Weights of a small GPT-style language model, trained from scratch on English Wikipedia: LayerNorm before and after each block.
Each number is 128 + 24 x the weight over the matrix's rms, rounded and kept within 0 to 255. Layers, rows and columns count from 0. Numbers have three digits each.

# layer 6 MLP down, 96x256, rms 0.0779, rows 0-95, columns 128-191
096129150124157069084143092185125182108125149091151178112084136148130106185128123129100113084136124121153116156140139102152139110144131168109173109101082141120089137137092127092115127188148112
146117102120121111107142126121094065144116106144149142098171160161060106127150135167139121138131103143159092120151154116169120142169137090134092134150169117162141100120104138096178142143076154
111138129133144107090106133092125130121141132147121148149159133152126148119153122125123184161135160120103140129101126154125117154110119120146131135121105111130132136123136108145145131120141135
122150095126141112121099074131118151130096144133078128134144125076163109101153143104141143178142162140152152124114136157115169104145092128132161128137122121130114150118161152153139142116108116
109126112174105138131101177105109116119119111095130120103133097130082129154097119123162132155179104135127117103142129126095134140110109126087135119108097096130133155136144128138140086135140079
117151119148095120089129145125145175160161129140148143104113158102116109121128127114161092113102148178145101129152124120103120118131139132131133117127151109105117117106108134116104122118078102
085115143128145115175117124102142067121102151151130123168132110113109133152087096110146162117135163113115138053140135124115136167161174121098179158089106144160150084149127092121096139146106131
148155114116096167150133173123122137135149102167121101128134136114119116109143132131119152124110126159102154159136112141121117181092099143124111120121151128133182141096144144109152163066142118
099110134134124101155149129145109097152176138124152119090153121125157147171114077109114171087120169103136093164153130122107104111143156156104111140074119133129085102117100147113129140106132134
125124100106142143135128159066127076129113113148211129125160124114123118118091146122135123163106112148168116150097129145140112134134167092124124166144105132101097103123097133148139131126121099
128092141131130163134108130131093080118108136113082136135105145103112140139175108154115094114139140112143099114148153102137145113136101159196104123125135142100105120147140171111148086151104123
113113125120122111104131083108129168156126113104186141120100159111118134142109077177091115165129108111154138110146121119117119077151114125153132144122112129110124156120135138100134135144113137
143118112107113144108102123123145153123124142146109112134142116114124134120150147142123114088088108085147155127134137135092183074160121133120104121108103125162131121130128125147122117106096120
113135194132185087168150137141119133108125147105096157155092187155175117140126153099148141105136147117119148134105109118123117151150130145140155059108134125139098112164114096139106119129140080
157138101154157081123137128149172162138098152136158143080162141158110155126097130135127144120160127134129134115101130129125140125116088127133108129094113164107127162110076122114125108138152116
132156112152139143155091111130144170113106115156136124132125106136139090136135144121166154148121084113139091133127175119129158137102153124119109106163120134101129124168136141156118147128143157
131141122126122175119139134148133140126115136119129113133143134126145136107098127147106138119098122115131123124117141120127199135082090119103136141157126132119114125130107134139131145137102123
102198171115136184137115115134106113144120126169161140101120153125159147111143185154095074119165106124132135122115134122135114134121096131118135115178156137142155160119115123122140149084149104
189113172130122125112143146123077162142104136082113114131099118160162120114108087125129124117153182127110130130128102108120114126107134101112128133123119161110108111150148117146145151144145140
133111134131071142158094162148137100135093129096121155109127125124160135118150137136092106143128132143104116145130128146146170112152104143082154110120106137179136110123147113135109097129139157
126141094146105130166156146125142135183130152145090117094148144116144129093124161144114125129096119126162151147112133142154133145123105128172079157149083124123131135097163141118082183097127148
123132146087133095156079131102101167132126135168135130087073156139119098095117118119124153143134127168134116138129126113143085140142161154110135142103105156114143104137131117120111110110109159
140138144125155163133109129150116098135146101127114169148129121108128125127098134168136099123124130127131114188110166159119123079102136141178115119161136157146127157105122125151159165123148127
131090175164145147093176132127110135119089113132156140086132112086179115141118131079102154174130108141130192092155103107116142130132097112129171109124153123146110122158093128140138122142110130
090164090107131103111127078087107128118125141119164098103104152142091121150135106134137096101126139056154127116123141124154128110128163109154154151136145110139126105131103129160149155132115169
150124153109119153164124162115139091152164156118105079088164142139127161091093035166139160146109114132114083130154106144118090111113101113134136123155148133110141094108162157165071143147168114
156108108093116066098123083167137118108163095126144148140087148133140173124160080158095135128119129112124093103138105139115120113146160150124144158081134080198137132142107111119114103143107181
160094102159173124130182143111145133097095109095122141116124067108100126125106121135099132169122143132122136096072105115147133140159136105147151090079134176126128104149158123119110132149114120
159094093122143141135131139102139139122172108094089141124164106146112093116122066103116156079145135140090183115127131131091150155092094132121117087132129109105141140101101153123150094135145127
123070113160139070105129128127152139021148136110141169125046169146113141255127090061094136144097128120117120119219125073107082123238139146137204127066122079122155143138077094053108086186149153
135147136162113154122142151068127122157133133180130128150125138144138090130108158107124117175151134130120171147124154135157125146127108160112139095111122091110117113123156124126150176128175197
132176144136107118145124111119096171155119106159105110128155128098202194136151119101142123079127086150093114140125127137121134123150159139192091087146162144127131109147126112176140144108122130
112104091132166144117088145143147129141168158143137115124111141139172116144101145117113137130159163122126124177127097147104091151112121133093113150123108108133129138119110106144126129157148101
136102123154100156109126142145124133124134123116141173152140131111149118115128120125114130155142124128134151127142117130126117137130103129127118126106100176117132106118110136150110130108178146
116122084125117116094125145145146106127109122142080066114142109167123130123141153128121108189142135092139160120094145145159166113070119082121118149154166124141131131125179122149108096109135177
106083173126133151149191132101129115123113143112138093144142129159101151136100095141117146128118132107129102115150177088156134150150080097134135138133112130152154174099122159091102121164120115
124133166135135142099121124142150113158178140148154081107129096143121129118134142107149136169159173130168113127133135121078110117105147152123141161125097139077172107115137142128111158122109119
109118132116136125170103146143153136087161124120124091131120111121135136138111113118135150100105102121117130131153114144104137156131115068073162149156078150154117061086122071140118134120108135
105085115122173109111081182167155104153144122123103188110122093107140104152082123173138121076111134123120141116118153128162136165146133081090097140072077136147134065187124094112104110103134123
149099102186119113110133140109128103092097137147147130165124153129140129137112141069096134132081136120129133121137110107149145082153124131166169110099118144128112139096093115111131074133166113
155142156116143130121119153091124143110126160106148114152146090117093129116113148122182155120093137167075139131123110119150150152121138111163132136107119156142100110159119098100100116096116113
133106125123111106126150130134132122109144130142135136182107102148114109140099119154124137171139126102118123145110150125146115120128124125122108082109083158088157120113102107121149140117157151
115076167091137104106123097118153140134155158108166113152124103177129102149098124121110137124155183120150129129153133113112091124129058141114083133163088145114096119143112109117119152132167088
113097114122123141127193132165113119114135157118149147164108140134137115122151103147111106135108184138106124153109109141097105133171140164161130158102122079120150154170123089135111091111114102
138123156148157144066125104137136139115141118148154121140128096134140154092119108104096141136138118148106104117110064106166104113097131078169131153112136103157107122136142088140147093121148101
103111151132138122161109112137109164181130114096154102103118161151151101121116129149142105096149161100110139136122129161127114138106086130108105169109111129102096151120155088136162157121103056
155156132112143133086082101112138170134082135148158120154119138104113127153134098100150144093068118135110098134170097143165172158152146085099129132152156075151136119120129138124077115086081155
143099129106134113127116129063108129149136096128150134089125084120166138143117135100120123136189133151111128138131145148099132081090131145192112112115129153125134132125159128127156095136155139
125110129154139100154116117135141139127135140094128129130166141126146132105136140126135094144090118125124122113086154109122136170125127122078124143143111112102130078140101161114121159163122098
155126142106114135099112134127119108105142137166120113153134155152173114172156132094137124143122140103108071163153167082109122135132156091163179155078149158111094116087130118142128121187140152
135118134107148098155144099182108151081110138101117146108107131106108120114149178115111126095167139129124120135116114082120158082152115159116098130105116156144132111123105092137158127145115146
118131136110125131129134127137132123124111095125143108137154134116157151082131154132140133164169137103124131120114107107129185117145166140138107147109134144139157085134146163125130162102130154
126175128105143161106101143130100133134133108144096142122140156147086097108183150142101108137107126127099078145136141148145103113128115141160143140119112120110157132108119114135137130119120112
131151139139151139136142115135118094130151129083060102154122139156147153132096137129160143152149113140131140130121106133159123147115176133083143109160142080135129132130100109145119145104110122
139102117137112142111134130139103136123175145134129128172116118099114166147111150120142133149169140154136182134129210111124095125140146132139148127128140148140137115135061107088098177129147136
169134118130155126092143142123131192094147146145165134139130147140104107115126140137123103142127121104141108128134195115125163136099131111127122127143121146177133200087148156154123162102104114
146157142103110201166127116137105116255101115148126092130211097109151108000107150202156126113144126148142140141035131182141177124010118116116057139184120176125091109123168170214148173063120103
131111149142126165188125098114127109142121084141116138109113132134143123127142136101141170127123107175165164117144155144110142112157158075117141129092149099141160116129127103106106117155161134
134158118144098158115123155128105110132132085144136103089138098141098163133146114156100146137130097161132122097119155111155169097136151172099121127159109123167098161120171157145156131099103145
102109110166119149142134151183118079102130071167132141120105097149157111108125135117092125137100117149131165132130095113091131069156150111155129120131148146131116142159173141121149122131110129
155109142108120138140117144137087148172122139074163147143140141099105108113144129142131153117151103170169168141123126191095134142116114121117096117181111183122169125109151172144103107136150090
116109138162111161140111112149132184112126107095149135136126127125121095141143087148091162118106146151118159117103131101153120133156101132143141124137142137088145148175132140124136083178112078
137140110116119118147156142115109107103147121076170130165088165121120120150141117077124156112098162123084100108110109095170081129138120141109129095111148124153132179141103111113143126179166117
095139124140111123130152132102136123146132086135105129132134151181120120108136167135163144120141110124125122123170132151125143123125144124110134079167144109132156116107102137137129112113127153
135136089115128116144156137164124092147143156085090125105153115135132091115115152119118092146145122086142134152105130143087127171150171123065132160116152118148162118099125102135148134140131100
121116112140099116150136120159174110107076103085075163170090136142073138144136151130138099155124083119070155078132150107117146129144091113109129096135173112100181116165142107131128120140114118
136113133159119132115134138150106154119139155159152108135136157121144168090118132144125121123115116136130106142107113127142108097126124092151140114095151091157088130140120136122129111127133145
135118089181097146087134136120099154148129176096149114114135154146118118096126122130146061115093140165110126098066110123088123134128162104178161205117144112122088099118149155148140137116133132
085129155088098125089103084124129126109076145140151113153112152093105101159124152139143119159129101115127109093142117115128133136094127180110160129156162131150146111129119115087136092138125116
118148123156105128110122115120132114145123130156135117109125114115137125113122113143112156160157129143146147129131125135128134100128151141143146149183157123132127092110114126133136135120142110
132130171124085177161124084096163108167128128103121106125167136183134098094197145111181080137158114119108148137132145141127099158094136143157126113164160069109134149119148191163131115129146151
163191122123119115120140101172131148143083136140133106158150164147124142120129169131114145100110096139134131117109155133136152123112082118134129111170114146133122190103146157130102122146119104
160132083135123142148144124136109155136146118126110161115143146080108111111124159135098109140128148143143097109132103139124094127163125137097110096109125130086094099120125111082102150118157101
098083151123125101138112147112105106113143098156140120098115117110124140148101100142131129134164109130111134124118107120127118129150109134115108160106104141113083111179115118085134089150126128
149149128081090123116150116140164108143105165129087141122147095128110124116099143124115109109087140117125126152126144144142160161121140154172106150119164111140173183143155126172123148096119122
114142135113138142125084125132104108137098125102098130156132117157157141137087164124136146126101137112112136107098142149109132170122120144104133146132136144117118139087136137157150136092163136
147154092127135094141112151120089132092120107151100163137093096080081139128110147137128132141155142144128157156105129165126081145101113086082086091170117098097084111129121135127108128106136154
105114146075127124132137130125137126082124144161139163087142135100139173131138110162141109071128113133165097135158099106108126142162150144187093115097126130094126128148089145076116108139067152
121116118148116142112127130120196134119087134101126133121150140116156118115144195129158108154082136131119131127129131099164118155133151111165162136136120133136128098111106113157102153125115153
165130128163150142134156097133123093115150136142157119107127137106123135130110164148128115092112115143156087150140099116164125110135134153119099106110119095145118157127128080122152131164170182
097130105176126161130085123098133094130120136124127117137106156148116179131083116139145155123145126136137166108105120107104123122144096192085104116148107100134133172128112142121152083134130115
152162107116108159130107109171144125152121065116120114099134117103131144134154100143163090110123117187130136101131152153132141162093079170095104123139155138110163172131132112154170157125125128
160092148138114117100126182134086166131148115120138139113149136135123113114133116125135164109125118123146114126129106103099163143082129147135110153118118139117116131134122155132116152143113127
122129128153112099157140090115170153123113147149113132125117122107124093154136088116146150139135093088163155139150131143123100139142152126102154149105125112146144129115145116117109148109103148
135134160100090126153134122124119148139122097165120128112114148138125131117123122145143129122111110114137130115127108166145116091129091123100110123163163141148131130132126117158164138127151118
116101110150146087140149114173096141117132144133128135157089119112144160184145147117110120164112099170114154097124156092140135094154149122137156130090118093103119127127134136137155127140147160
114126122131109105152145134127165112130170165134117104142175101118135102108126124157155107115146106111155133147111143169107125142131143100156114162164129068165102128094144103118105136126081137
103130153145162132094185155139116157119172093086138115109130121148166177122158130122148160114145130146118130100114090126091144155147165088147152144141123155097124101131125140116139121117112119
114134118166104111149146119121156102132166150154151118143139143098130068157096105129133096119115151101146148100134096117126102122129125119062110150107106121127160124122159093095140141122096104
115100119125130133129128111131132147136129142121137122140113143127148143121114102124128154138098135143154146139121141104106135124154158155143137140106134127131124121123119127143120131146145147
107127126113126131128100123170157172090113133116125158174094108185107138158149125104110133125107116123109111145184156125117164152115160124109148125134172180125132157149095158116130084146130140
132120152127119127150120153118135118112140116118149124126096164113127128123116152142144164126144152166129115136157122160124148096141095126098105142152115122105152103140110108119145126127141151
095130151147150126184186180073132116121138116121139170138116123142133096169158133096074135127155152148152089138134118131148137071104159097108148104091140115142113168160137125145084141136142096
116130080106126099125124132138147145114131140123141117100110109151122079130113138154105113111092123137165130177087112144123123115124120112118143149126091113124100137167153144141151137113132125
108162140120136140112127136136154141122111141130103103175143154084113179121106112133112111139130089083125113165160115160148081129121127177135141143180125117125128155143140149145120162144140153
165161149124127164097126084098109153137097144124091122126124123101118138108197129126120143099114175115130135142133096171136130115140161143102123111152116144108109097107142186142135168107156103